python train.py --n_layer=9 --d_model=512 --d_mlp=4096 --norm="layernorm" --norm_eps=1e-05 --bias="qkv" --init="normal" --init_std_o=0.00395 --init_std_up=0.0168 --optimizer="soap_variant" --beta2=0.98 --lr_head=0.00473 --decay_shape="linear" --z_loss=1e-05 --dataset="wikipedia_en"
Each number is 500 + 50 x the weight over the matrix's rms, rounded and kept within 0 to 999. Layers, rows and columns count from 0. Numbers have three digits each.

# layer 3 MLP down, 512x4096, rms 0.167, rows 51-264, columns 3200-3263
489453401555502470455477542506517488547455531445518483449531543517613519461489480509472499436492491398584494524560590522371590412584412565461504491459427482469510503533551429508538569541502487
485470541475496346476587495479472436482629503492559510493618514488537547510539446517489520464478537453538426370482495540435518544623488526417599412447431565528513508562513539523449534518401502
402529509436417485497470543496415458480433510488468510533466494516520477513481500576446492443482480529447485571547477455500430526557474553466480449552473422385533529500451466535525545438483462
461495469464502518408543501412560569460471486482529519442551409473432502456526510456512487541477465446541450490475556569408499516472525456540537454538501508453468446529515490506540467506461543
468463565467498553482509443533507440479398583466488531606484515448478447450534545491482544476489481566503498515533599468481480429473522470536554476428502465460532602448498497481507511461415551
485541505416601416459536486543489467533517490456516606525557525505526462523495488542461509451522480435513519442522469435483470439419485428489564552533510409530438486480430519427501531505470464
550581612488420474468519589478546533496534510464371446519499545421535498482460542507551485526513513484399534536495550532486511574461587422505455538534562487509554539493518510541594497468472459
458487417502522516432577493555487431511582505480559490540469485535564506556538530536474508529546526619509474496550540503411487554546555425480482495458455512516462554453452502463625487587535424
526547539512545447452503562460615450393453442444455390624516556546552451483507556448465574556412458463411586421536502482529424534497535579419560461479527522458449508464460542584565520494434471
424483538463506447477497554521531541590517487458531568535581462516550363421497445451483561455444443557556428485526476504524536517487551560415437470556499465490460505473421341498502568557527465
474445481430412617484469497496478513595449612510508464485451486507522532474507532540525519478510453427471510488593529513461582467482531538496411519581612491507436539550432510532630409436398477
469499388545463525575459461560525472500446511511473566458542452397434463482534433451446478512435489471520538534444510496440583423451491482469632461467473440518483527521492514531513518513461462
448496476585456553484510525484496539496444529551568522538497565486458401378506483447571525527523577514468499386516586569547517504524486493450520534538464428551468453604488479482550508514517450
482479513529445506486438572573434488375416595524530485530502578432497550479537503540550478483496534545483555605541567509506447500559596428573551576425485494466510484500456426444510459515501486
558503438439483537451507550555587432502495512489454477500560433506476502463484503510481461440474473514467528379570543418483515463570492554526590446549516528396473520545565392573398509417537521
552448577489476414390463424496486547539468492448470505361435544485569503488562457512586460386527470534442574550502342495528561397496498509555517466514534501474521492487454520507529502443542486
470538511487497501515463545534372560447443438561487530466474512496548528414460473515549545552532548586530566570385540517472415498489428503463508509461533442478488511410453540461567572500425456
463471573358547543476463451495519512572483575475512484548485559513512471480548475461491500502533546485507470514528456539455520475470454552424484468474520471463557515467504525422563489406470521
459539546512435520515485429508492466480476468545496437480438509496492564478442420530420448549561498527449509468448577475348480557471474411485480470575658456418468572552456482520464468502567497
559489492471466493387436454451445451541502547611505477458471402559438486542519583548494492583509550439546516558520477392576436500424558475549537551578470449451503485478576471455553557586467416
481515462476392447498552526467449458442444584478387511464502415434521527480434404492542547435479478424459471545545451435577608466490508560529482472473511574431463538547629439522537524472477532
506472477554549457570534499493635407584484496479532448475478506515463464456485536542507525597637472480554538367573572499542555496416435459545529619501432442417544499464470467507489487461549492
499394524473487501438549506546571457502553408629385530553503489400474520433504466476487464524438560485447499538496477422467510471639544588503518544453531513528518537449415547513485510520490468
519498457491604471451446569525521491541451515458514553509562529471495473486597533558503527552489540460528471532512418526455503441524545538536508395601561302578481546536591555569507541503521510
455477508462463486452611513454609492524435517437496536530492488488547447567543468411481619538522525457512495547555487531441490496497497504459473555418451498493557483516469457554474450545510494
532588391444521500424446557443473493560534532520561555590516598562442422436456495537531547488483452518531517525472642537464474460488484618478445490490522484503513450529422435515582454521490537
479496412502424478435460501502434538437503538522494552598452542431551452525471510562556499492539576501553573439521459477471541447501502457516607505553503535443521532419463432592473478542457508
520492533559467607559464559531484430514478518455509550502511486498556501493377486422530558475507521481521491457510498490555464438483570450425555578497511354449502445459448475479540507533487524
491517541525496466458445445482502520473448509469510429527498582471514513514459458523461419527359590481508477459466490461514468509484510590502495457509498478540533519483507473527495446499457448
601473558570537523485438494499567556463541501498583418524476441466539552435503410547513452474452489444658556450454515521532455522370465481470539621539517455482500487517484511541509538525526552
390489521541553460540496439540462520529512511505562394427532522461543434556503579496487501438470509586451481572575569478453515535495499467339453524407458582535527456527534490484482515573509468
453583518433562505485504504487498489533420640518506476508546455504480521485551413529496423474580518514471465405423440587492444464573472527510475453473489569498493494568450487486438481483492495
487508566458403542530520456493404533459505468487442482381515451500496553483515564517498515482529571505431513530457480567591503506536415527534518458491530482519520499475461514578465520480502518
523479436482474474505507559421562511477543487502407520393439582536482489506514490453492522526490409414528410454485524493449510499427522492523498581405567522516494431445582434549513629547437483
407479478525528514463546460526447551505565491450443609467463568501429553456475506607539498528541482586565530487481468514444476527442464583448464491547515396407550486601538484454469529565570515
584492458476490537447517520510477469568532480496514455549455466533537452487547535528476444504567497490532531491464582563445603462531494495504438477494471577475543575617570527514545506503514426
460468460520530519412510428566475468441542450543468518540526515485509411417447437497463402505470506598499554527420529506443488471435493520496501434510611616551514531520507587523533545578534457
451465399540475493493579470566323517542501394487485489505536502480448528463508439584566529414456479478572590514463410459530444515486608471483524509496482498412426506515462440517434512431433481
600531522485544476539450492456453541586482547492450528547559477506493384514652504525478420485477443456517507416565449555423439562568470416475536537509508466469521447404486456609464521539531479
366505509506479556438582610459610523525539563502542438518507497493434544490482565592518513525460485489492505445558519575593461540508492416403496504437485491482466515501562447432488522456457517
476547551484428511498451529558587544520471503524584469518497494491507491510495453468530388429610499615499474415572504589424537497546487470440506505565522461446590469421440497445487472511474500
597523415543463477566486553558589484381456493411466464507590541501465516563465563690526510396550562435412575633417414446512503556512496604540430438421426537493505512410540507554386564536493516
560469500548503491475524627567521522464406518494500480502544571434519555529543533524452577551478537522595589504505491590441547541515468517505488501419565518455560504461577497467541590463562486
479549481503482516444409444494525510457552536583517474489555460572534538457438537451536550526489519568416476478551459453460496504516642616503509429501553532545481534508479534497500499431524522
525480536541546514480530398464413458520526537448522521594517537619468417483551530524493472491537535570473492403489509440539523468463571468416492548507481533508509577475516534512402477377450486
473514524486529545462517506471496520528512528491509495575467494500447496489409487450484588479536557566514481477537484519472547480556484527468534537454442497484527480546525496598504424546561487
461504589490478435533489515495400523464538520549440501486474547494502453586434507479539584519483454545489538466548470488635518485488485543477447402562442452528487448509427482465444548405532505
491487543507536557485521514501480524467479454477530437526473486491533363528399518401489424437472492419508494517500446510554540466531513484452544505435513423521449514571477474509485468498443527
484450472458527563485559436507404527450501543432489485430498578525518415520516570486582497462543455516553449503495522508446542560411505486527558536455512488498544534469507578454516566626460439
392505515375540448498473558424565522492517461525458534496516421455505518579511506456396391523470550486469466497542548618548528503501567488530523492492490423527464465635515487528578482551586526
432503456536537511523496419526592507472530490503577538532509466493562552519545502514529475508514446471540507501560500450553583548496504451538458515453553604642527506569592476405547545503469476
426524413515502471486557482411483484479466459510522457559539535508464452581522464418474479496504540508493576508507525402516528500460488491508490404441493580491482477476414442578496572450547517
566568586537485658536556544401483468518487389487447511416504544515491545595583497482473523504543439551473444555436563489545556559477572499465513406527536409497521548470496449541491471446545461
491378618576444485569498503520579451564513494577510479497495590490572478538537524482512488513488419436530584493501515514509495490495491566509508468508509498493519512400440506433507460492461530
549445501512475454531546519476414526494460554516526459403527558580560535473474496555442557449564561488545535555589360475517463520563544500415435482544538399469537515538486447516473438411504470
552437612380390572479458584495480544574524399472461466489529471574527441507526509565493472496571508393534505493512515549496527462564538444543459595529449408566518498555408626477429554566503561
466517583522501545530455523525492524476520407483543451403515430503524481507481566420515475581565588488438586548592527508564524509497611440505473491570489509470468575530489506612604483541582455
509527558507449540556583472463495440574502521437461498565475487519398446474517411493463478617557516468517517550500497374518492514484438492497508490525522574469515512401449553488606686465546509
451532540570542456621532523514498538534473563484523504504548436571558594490493493451542485609482574519628484562520539468467479492491587549414412535459510593540530529581530566540517473541452458
515492527558375509519500408419510486569542462519430431445515511473413528543506546517492507527540559516459477489534509411481481541458450425462521539419510437510569551474495565528488540558433499
470611510510419424485525463486497603435472559438391523559443573564534537536440523434446544508486474522429554512473523583474506528471501544510520414522494580530462574438436546444449528599405502
598557451523520396576466541443551460515539553520547539548479475526497565505604519461468478512436486507481447471498464394528524553513478530486491489536505490523544496517414487533553538509372481
504544536509461557511473471481578503452504543484472413477532479421507477511603616446514532482449526368591501509487525505571478482485478491471513528447381508619467474530513532542523560475517477
565552435444526463473546461570463445447509475489608508542573432533564564497526538516465547465499460524527505443438504496508485513552466497340557483526466540551357470475537435439580475518490553
493433535377513456491554528500470525523496497434484495500570528536560467474457507428473445479572555495515486452598524483407480489551511630505509462549469614512438508552526463527480487475416526
562518533503422570443533565537685374516521449462509498398492464447518559545603454486440440450487548549421502479507494497546489521498408529559570522447520526396477510553576548344416546561548476
555501465572500567567561537466481422565386551437469475520512512465525452536512500508484440528581615483613472443470496483487419478544486517549557496452427544558509502527415471459553523502459525
438473517592457522380460456552480512516520516591555561435591454501472485568531467485495505497465562455537522507421438414519535481518610483516397476499477454486529493540462495553463478494523547
522568540490551516514492491490504489497396491543525499573488525503573531559457555417487517515525409484523474429512568523485522487505547506540481446461358539502582484523582498528499449386505500
546511502392613526477503474622464459537542526566576462527444461524440445507594529522541612524467571374482518548467550456477522532500461475530441412478456552480570515522514502397427513559483516
467507500536489473465449539440458500441466465617416525486479576488503528506444434547560511455428523613460479544565456482466543554500439397488448546549478534441559465440573473487487525519573419
526505590425527490514560550565544511476468505426472424543469477525537437451490495499541544467523519495556540464366414458492424526518521473511540475632495491482402506446528562521576576484464506
557497526495431531407430501521538554541579511480444522502539498510570489442518492567494458492431519531514503471509470569502549591461456356443457424536350606521521596568514474516563557464480560
368481523526453501492544550471461516544461558508455538543464529455495501462396509500429514472429602541417419537493463413528463505430610514530476475447482521392492564551394610462540504472378560
470454452518561509543472499584388582403481420530588448547435426503483504576525468533508440499528590478544462507472457502545444543554492459447492552626496526505529509503512459457439558465569516
388471468401530459541497526495516393574474488510439424517490469502508445462379489521508528490480577458445467500556428556423453570450509506546461462468418537431469477546512516506449639579462453
410464557458621525560493425429533469492549573595462502496557495491507528513490471553474473445458505497636511535523481516544445509498531475496467499470416405551469569482577538557413511603402478
430486446433402480531463436518496529528397491490496514550417533479491550540522532490457560474501459426453498495587475464533569488525477525477476455537490551537497491537521495457470485497500488
495447481433395559423483476557453504519512560459522503537470533500559436396602528450503561438546488532530470491576523410500532506573476444437559528506540557505404448504589500498408470539476499
426565525558492471428503561478580507569441548530569516481465508552469551414483494431526516462459564449501433545429424458568518574434427595572426417523473501626429486572316453493522467439414487
475490504496495490510499523466491459552490468461460463555439534491432529484630465463551498558472489568510517403508479472522541405486460476449528614615518382463430529471515571502497514479477570
542525434527525530466535551506573415489633392468548472474512497458594489535493484553524544561547494488570527584645476507408465477510563490457549648474494543477398476481587516526499423507547482
535404524470439432409525550476460482479401502469485475429525472506436487461507514480526475511509480549535443405540519457551517490462583519532492475452467477436496641433527452470588485512521514
458482548463626498477477566509557567511548539554592496564503459428520518530572482502535506515505478508530439559407427502384474475529462539459569499485484501485480449545453397544466486538488509
524403496552492388556381455508585520378524642453435461571461453477575518573451571470439448469452498559471531509483492569470529434502550470472480380551488502546440525474482502509516503424576488
484522525490520585535547496531444538492523531530549451629550450487574462488512487463406464524489462446534619438520463498523519534539573455490418495455495473461453520504449509601534395538539485
667437446537591564578506483436445466470490536448436500607530460428500547415523500490506424415516495433557496437486466472501541504526449502471567532513599423475561451557540434465593421524531510
477480520518472481513507526397433502532480498524489505448481638478494451457574519531497494441472555444473496552533493504554539505476502588488460532503468456473515467445513474541523546499435487
454505459525433412527406486480484447519599489587568505489558522408428572489527452466534511626409397432560546354420504494490477551549430493463474411540501517557532470545408555461538416497516506
485510486425542446572447395548533486449473490555514488594512552477437455499457568459442555548532429520394322513514422444562457542527460561466468424555494522482501531535520364512537502532472445
500458493503476578462506488502588522453548408608514527444580510434534428531457465559521542499506488502508509585547470518433502464558385502438501515501509466614489513490536487504638508409490499
469464497422489606467435476467346482445545476484552492553512491449509473448477434467543487523564539555532471570423480482538518567496507456478603415529495565369496551572451522519418521420521478
501478483472566595487550527517565578498530494457460488499501470452622472459496455610581420508469532505439526500487498455604508515513530507539472508463436489514596562508526504554512495425607460
590441554561564384524461499460439509581482490511555506493555546440401482530459480450489437419514498390583440490558468502365428461568492397477596437445486546439533479549482441553518611419562550
557491552535486517566551444497518469500457529581437506516531474555506386491558427446445504516497419438506497510543565518354490505570523553509575452589539553539521489431389468444462556523501564
542550507618610487442362485461483435453471475480516501461484417425439476615504561457558501459438489425466488490557493518518526585529538563567525571405473406510486532480583491445507434485443480
436466424446426448512419588466477463492451496575401472491494529458518524554452537431527516492512458517565558518525398550497423470443357385491523514515643554643502534554473414456559545497540552
504489554452485493585486538489436515617478547588447508528566519566491500540493528468519458558434398540502499505500480531425517492542498544505625455457493495508527434505504536507544565509473566
511571554411466489492519476515518561507528536531447546431508431498478480527554537552453525437505470471597579468501553606538454553447477500561477542528559535518436437515495506555590536524500474
534535578513569574457514556585571511550584438524515503568529400495606517473577492471464404519515362549540456481462419514531422482539487577520498534534437421491560460507527497533542517543575529
499508454543465496513515517474457497480478488568417434464448542437460578500446435528452545553502509533596490457558483537514481519443569544451533449494540496441444517506511502491449482487506585
494484551545440500510522565479479412524584495613444509484474548530460492535488558484493465573469442523490456450520524452458435497473499436438516407576454479436533556463458523458480464500464418
468473428405493478439536494464513562571538482496518496492518485515504502464482511474490419460448479515535579588539477514477604544534520505490608539527468468516534499548578585491494624462504476
580552558517436444565476519425625489474487558570565591442449452529537527440413534388414483535525510468445455513479570539466564413466481441599511493527506603603510466442477506563465537449569430
538500472469468513500502477537496495400454549458490540473462489509440454474515549575520513453610468511486549560471425576508516394516487480578529526636544403426531441454349520515492533625481516
540492523494475416539530551591611481465598480553538575549451504405488527551516483446567568525539444445453547604550480574508444505491565481542492560492435580478499552437497476510531441521495511
571510458449498431535508405480445564435429559403513454551498444481456599478424500541416579484545523555450451549552433470444503511556481560519454439494519586507526462549520524552524458560570467
504528449473516534489503441532494500489555519474516487439519470586483506499524500553509534459517458569521481519494597498471565500471569392469504526508407531516634516559442418467487444490455569
502584392462502480520484426509507515488514425473502540482483492508620436474475505452557447581482577524467508590580440489553476557579557473580470543516577428551385494503473497462526523457455499
603556496473473545584492480512480540426488453493534481464481508486511422457540501521412482551475534571440532434459515436564495473491508600539438556510503451542423580440526556431456509494406440
480479468502518534424470521496448470537488539522513572477499524521498486465513499488507443507511513529360481524563562542468587401474572546491520492523565548480521452471461504514429494618535568
534549596522506522548428531578514487536506523523487482448471541467406521547434494399484470463412392574566428441524470569549489465517405532482450480439580649503517441562450470581530488560468538
476530430517493487500498511429489564505495482515458474443412521448526479448516496479435511435498575467479567532462538572480572456517501415455549479578454520593498488524409458525482481507535543
447504526455518489456459553502537513504497483534518588438616468581516470447543443437519564565405564494535562502487512518440501485481419455482514513495448519431521557513486552470522455514425526
556504411481558509507492510488393413593497453486586506437472514498508374457519512582464449502441480471522523409513549506440495479551445614506506378466498599462468392497442475615487478541549561
528494512492528488595515466518535571493531444454425513458611496470525467453428447509562552558596470532491442441484454598431516506534369480460499573480577442456531474455508541551582445583452523
510474418573462417385507523509477502499534436432556490476463626483471554506518444510509513508535553476493502522542538420527639465502459524548503497512536549465467434505523548432436511476496456
444534552498567416478601427522441561529475456548462542493510505479551504595513492526552573481422488526485610438492426432587476499559530541547470575444553526450523487479544440468463336514414446
436485468577520468458510485435443518497570405506512527514492484455492521402485509565542569573476584512569473576430556486593403532547496394452523486538548486522515497530513540520586486533543539
468462405506565573490439446497447392517472521497538467505543506517526481512573489468452433523548492666528495440480575507424519511472535508478449446512473516390480571545541485473478380614499483
479455446444625496413520504479476560513592479507522550541489506509464538452467504479492547468513426523476472492467498466419474544568466499552534452531434483506499546574537506623556544516513471
513513388512450414492547455513563478552553479561499517467494553509502505472432528587489448517467507518512474486539550471497492488430535626482426491384551474440545453478481498511588441468530506
422522465561485479468499577451601484486470528550491513493493519542644523507533530551496503516514452454522484512520504514497582463448503457469469506524547509538530497578540533439542485598430407
530485521532497530524523468495435518485490576436518485509512485467549526481460480469523499556468507487476500497527509566485420530500422535500554500507407458457511465560486547484513489599401519
519476471489412450476542532506628599490515428455451451473505452474532530496435470528548505509449500517572533376427454452486514501520470541430502489491519469507490497499476492568567519522388473
526484439572532483485489579516489536522504425513444462469584498481462564429537507517474538479526535436461414493518482520530437496459514480554480549571567458576485483516451503432500529567486499
538574530353479570511434491496512589476456522544484492511467561450518541526460434497521541486583576569629450554536419503459467439471447565494483452544515510351583552409596468468573481572459469
549397479499561529479549514485454569451518453459521491430500611496514469513471483603513576472516566521540452598504496501543473581433532526413546595485500443581547522423547513466479476503481472
501496502522512467544551518432612538491479496519530519496480578510449386467469429488494537398559511491541521459456493507565414530475542485605468512516482485389489454509443524608510529402509459
430404524503571584583456559450479502465454485468512461449437552438513410464451503489460558383451510478449448528493512457468472545493506467535461474442483454519484481528512472598521427464478553
623519625521609508472484503563530527429483471544532497396507482491437464458585490505497458584503524544409382488521512514492462527476462447518450508476435531625498530488535417530555466428577551
554463577517445446455492500512425485421599526477507484450506470472448522455383445527509514522491559570514558483631497505533408488495438476506466478444499356517486466552424522464552478523500445
573493468513438572569488516463438481496457595493546496399506550450533520546470530563598568603564544426576488581596522511561463537533513487505413434500511474472488526456446447471513560563547401
413487523499483413500497506424477478440553534459567460558577573444530508503560512463400526399551514550467410512535537404490500484466569518475481553397487500486437458540497484504518531581544539
537501501514494573555542482488364490545532499517559510487499403525489533586491549496449424516520559543509441531511560508499500517514478524510474485544509501468530535419486503548444506550513476
482401517434502525514576533521595576521569476471610517484600487457498527488537532501506520421446552462493487509479452470512553529447419432541498557424468466419494568581447440474383565525601512
489458455426447377585474579416498449519561525436510430439571521501590425433499487460451548543540559451459555599483475518508427505519521472552488369516469638494477521507534510483494506508538568
551425540405471485462464513544538481498546493421471397501499451528528496522501557534524474500543569547424471486443451637590533511495488499508507519495498444466507467478578598435622451453552500
502476579575433552506516487536576520436508488451488534505553451514561456464487488547543448487452545529476517575421521520513533486519500504430536437472469558509446487528489526489575534402487488
490507489580524484464439501532506367513491469500440491533501529467463569491462475545427435491528578483492488501517425564542593478487478537543499394498520443432441509579550488515554546503512508
488477489529478479512432423489351651414598430446532430494514429524513432521630581456490531500498592587614447436425479500484521474436450555555526487479493513464566552451502542521457472438467514
555545527573584431479424509507480544452478439570528545477473472402403493520442565534480537565456532523526542558470511463485616529501511431432402517508517522532515523378534503505545544492416564
335449455467446472578472495457521503502464518530573527534460522451636513538505515444520425446463584500480516605465502546519478518548518557452479519589488503650486414339351547531541508504492521
578504463519568415459500462429530606451483452475515442464522544445483421470505572527502455540475469485476485562453474492477459489559516540473511487454549562599470452542450514493546499522560534
456510452434468523487473433511513481538510546550555441532473561500555546571467511595527523565564526461494500546432457450457452456533534593568491404578587550350481516392441447456513450528515462
346470525508502528503543515402465537578449521446550520476507425454506419472456420436461402609480506449504456494540515596499524495509488585513566494536504610561489519580449483492518480528522433
413501475553580607471540521504558551381527533533559496467450473455574470500490481489529537530397494554468425477551491446544664452537395505455444473489442521522549497512609479498549430508506454
539505470589388498535594464455385551511502463512536512518535500499522488536449508526504572497510497490472546464547530480518503529512484520525490543477472551550516520473562512501576346528547470
430509483591482443610507481450601560517557560463466497539506506376496480484431526485489421458480474526540492459435600471505543512579529532420518530524541461457499497557467530565463526407416541
470391507467502485462426436481394485652469513447438534499495454527433456534606454444500627513486517473502412583502533543490461579479473486480442576470516538397425518551570500526490583451635527
545525427525487509538490558449502487588557510465443562526507552402461532421525403478535505516525490579497532497513484422582454482521529476506498494503457557460510512488495405399534516542462534
494506478580461523541467552429524560557525485512510502566579458393494531518490492452510446597384468521518587560457467483509488516499570525449357434495562519454459463517433507385549508512477542
600523515515481528478492458462524466513388488513605507540512525509544517483482441582451500507441486429387507497615439529451559529462556514474371556497466503459573485463446540465551472462456525
511539479576520534596525429530347570503451441552492548525566533514472453536423486547568501322485525490443489526432527499488437474503500570510539547534469497470360446505471562433579550589575408
438441512644509527573469471483683466578553549547456518492609423321478549466537471485504450517431603489557452574542563532482502528529465530594628453508459522558539540490593538482618587598455542
502549507531425532477435447456488546465418494538477479451431441484488443465449533550488550471444565503437519546527453576525573581508532474494563493532474590538458491566506523485483476580465486
451521527420524529511584525534550441522506478485427518478465444522587449502442480472509470518458500534492534432554457487485462464478449449463467496430437543504527512480509578628410618484490514
450544477494473479511471491446355568497443499557438571508536471632489506534511454547410364529467567557397536479468486483519467547484520484524498510491472494492557450479513509563447499514523475
464565479535485500581429489557499439459487421523488507498465553525466467494451459506502577541566473428554504413505409546437417490496505484458535421462575489414477487507460546447484478583542488
476487435499502546530440404458502507514410497486547489484436503470542526520478471472522514533416485524548482457481539504532516491538542556543514600425410537472564480477437474442546518499452526
405504584613530458497551457433551470571507617472466506551444563546468526568448494569507617552512462540533436505579435499592464556489498538579499500444551415575624541452527551514484422577532497
529531458453496528526516530549491499411481462528367484492490456526449496511573441444549523501531341504561480580465491583603487436496484454493472569481495608464560493485498473484494491526419460
522418550493526514483529597491533544493532507471486536549447504453581478510508496507486426450536561503419517482444527514526498518491496540467408478483459476379495544463524544533512481520502483
428496575551612488476444583509383515457486422460546437507554545464459516485555490481549591503569496490555493547498563433486487427436482538584415594471424557514501576574523445468463483425494572
516490527525536483545486458437503473547521489457431484493601535409562461471472460520501446505467526490498472482415495477560473455518486576507558558560428499506528444374449545432398525542540519
464473405608479526485456503539567516531544465552599477506567496527501503475465499430433468433465399475415515453517455502478541441498494625455524566483463534482487451545603390495569505449517579
500501598522500539448546508514483492543449503548555490471436598500505475502492546498522503547462515460475519531499510576472429549464502514539506415532542437529503427513549512508430498504530501
472491467482525546508548503566528517441401493491491495421488489426542589534464427527481516509512597491516433621517496478478554618492477434471497469528525525468462487556492467511520552452414400
525489493524449456457509430504458483523474609559523427583483492555392498570445462472570526473532517456530478527553522559394521521512535520510528555575453568437591532482469522470481434542496528
486492519508455550466470552580513502495565510499619517490457524519514473510431469448462549458442477457457469499541446485453453402510551436514532402541524580531471518438480544533524378499475544
499437523539531491464615473484536566585542475523571508597487480449518440322562458462423567485525543516474556404453547469433609479569532504448468556516414504519461454457463460537500500463511582
588460413507486469490451503449571403543433450527457518501418562435330532591509475518552546501528469555483460537445546376539422476433486543436502470486539543375460493425486467418498461541400494
411430508580561543492544579500531482424530561551639522592502501500497560429517560502480625435570448435509591389506490631510510485467601528485466461506452524550444451508572507407511357514496451
533485520491486404410508436541570459448469545475580486426545457487515547505492578568501515460505492600478495553371563472486480544487511492500511508538519529532507400612490509442483419556476462
563497550495558437489588550493471486461527443463528523526523547506485461421493510556526524435494492475440493489490510451486499497464484472488515572420517581513495563533531517510515489520537455
493538561387486485507463518484508491510514482431436462528493538482493417413501552455556466508494498463448551465520490458463540454533463512486500580545525522430446557576482540544544518490513498
549507536540536607514502524533425474462363524435485564512556553516501585467471550484454507436604534528530549497508519449555540507477473479591518452533515537464431455524553538500538451571493423
549546587528523525509535505447445538562523507492471497491531556477437468533537465526555513386424446428476458471545467487411521596485457488528571475501536449416542439511479497431512523605431498
493525555545516451491536487570473528427442494569442532466555478447459472533493568480457522592502526442599490587406529490454418513501449465479454480457540461522518481533619525504494517461421571
507548560469463498598493501533462461596498547512633504624520587393546403535523539539463519403525581520387431521508470443461520505511526501453410413447447576639549469416473515550536513570550462
505468504435476507519479501488608382503512547454580526503522477462473515537514452540482471558549580484459446564588455482416543501487487653566513577472499507427586474459410488468524464474447516
523552543484522520461477550544551542527465541497542483471569494533451465529508384526425533557508530540520468446479487552567487434543447454520534442455489495555615520452508473471511523540568514
473473510512490542523502493464517558475594460451494526412470483589445501479477494467445437547535546453510497471555506516490418483575565458484526471504444504570501476562519541533520437532526415
506529520515545473574432439426527483527423539494539481590458541566584513548517479569441478520520485448447534529491482454518568494431537451473505482439500529462570532535581504551501478457485540
502522464509466494436469374407556445501517578518607513607482507496592513433492506422474548463478459469466429565571470523497488504479487580456621464466502508564525562466466500499476483598518502
485498572536452464480560560473558567499485519533482436473505483490575505578467553589519461448504462468501509552478491480464523438514495575457459540481458507550572499452581521464481437507411385
502477425532533412545476471613491496515544457470535545541512474545466481514521423476494542545475545533595461550523454495517487568524464517532554562491462478562463586604590467464465584546592532
520492606489559551520606486516503474568510500554495532508510555469477550519523501449473526405450434561390581501554690565472506540502542480495486533447440511469512493487530410464436389427587541
495519508563508564525516411443467561471459483460516507527562550398529497490492459505466555468499465582467464450594531472557496477534435411508457470512466527451520506445459468544424503510537520
515520478478671487546427555585529475436485467502517552539504448554554500461548496594493461440512538422482557442463441454517453478504554460473409502494497583467541441515426519482480537427520499
507535671509509437521425494438487460429401469476417420467533490390464576627560519538514440472545486526688470635509479511572600529435502439494510492564586470492481579540517507433523588454570434
588491461573571446509440524391488460541560516500445510577478478533459522537508498502557575491536486551376379470476634418468474586561496447465442508506477462486520474545477498379436470528595498
558480474520560452434458528504496528461411420483570525505469540528600467507488565534508471473456506454462500286528483511564403442487422457465426471531588508600361489517495553401556514480475537
512473439423379453464407455515372534479518446580433479472522484521485508453506506526548548573545498513466562326471525483493514454545481530463434485496483539449496477454507438517474562529468497
392460534549530510540469543500450442468547458554516520497478501504483473453546492538523432416520468584392541578603435473523475558528636467540552410517535447572406459579489560583489524379510534
455502528391492486539490490555483513490441472543456521626535544528512568503551514470539505471548488578470531506479475515427454487470384562453505452592522517570508566445439433448441488468452493
538472428435532654440526432603615420508623607550539530471473516499454510511564495495489384449531477561481537412552435455542425495441513459538493547564463524542509516502537548525553555543509515
495514542375533451560489500576587585528455464497572570488571514470493558454425555463492522483511517587504587511564474509494453468519550556490564446478484468506478438530584549498589604495465506
474578440475530504579466458422560462481435520531436506503520534488485408509466420521492573496466551475367546514523553502527472550522520489542460475471449527573585513475504630501549548598455527
554579496484555510388537440519452539450498460613570474442485415486511536506512523578520507539531567490619519445568538556426457559594469427513502557545499456497568496425420533544537581474469448
623511535568562445532575546498371533532518520478419476531500600614387535492621535480513456619543494517399453587387531580450376549471484498527495524554577461517447404383458519401497428506533509
579570531624476490477467475547495439485480485490583433519456518504531478463587510558514646552429465529410454625541523471507509513401490514434458470528548526611510471501480505563472566494569496
546506522538572551523464492563405505528405508492506497440562454474476457534560481526524469489548467500456596437624444602524516422491439568537466464520511492479491527622497484482558528465423583
524483546498542479509473441449472504455461469532426420449497483499443433535546458500545440538555455495509488538431463570558505502503556543528554481460517605579470398475461496459609556472369520
502532557453490515473527458529438477589520542502470392474533575446464465481543645538438497464512490336410518499488525586520514503527526470516549499524576557493524416484535556479497526497404529
442522448513574522398581496444512517501547585616542474564476508496501568467569553540524472521505464408543513286463454516546560549508559476454457471568544552404481497516466572453480579462499481
578538502503476642464554475439511531459541479464493535460583514504525523534489557498529572382495512450505559439492519648570555509467463456470399509518543539528506512532584482485505478501609445
511510505559450485473488485448480479422494502542499448582464444460489544571435500492474561513509453551500507420454533518492421400434508423545461557368478496536504551519598524514564514568445505
544588390501477480445499511452530441446385507541574544508420553519518583379424474481489502501496466444585607492508457488417587450461452467488430424468568522433494540485499518559484424474440426
503456500487592520463543535398415540478501589525549558538484497395409480519523523404529502540454474554485425559489493524535525510474544408474485467457517589557515509538490516504474457480617451
577623451469558500493508552451524536489581453577418474490431530507514462442532546649514554548599561485518472550528440439396521484562499516465488434513412510524535512502420469504433463402412494
511521462617506499560560638486487521541472494526575524479506431462524504509529467415518524510509551466424430467499551617579637514496498438474501511522396463566417541496537458499566539511547640
645518495464561481555494454552632560576500458465457533488528531466416499488453515510474540430561542478561463436560473527454578472516510496605448656460539513403472543392626501528608523524483426
554475468537605478472430600546515467515467551503508469491444539455477416485589472465505500546494510587559494541486452464549387456503469527481499494535457618407441561469576399500583561482501463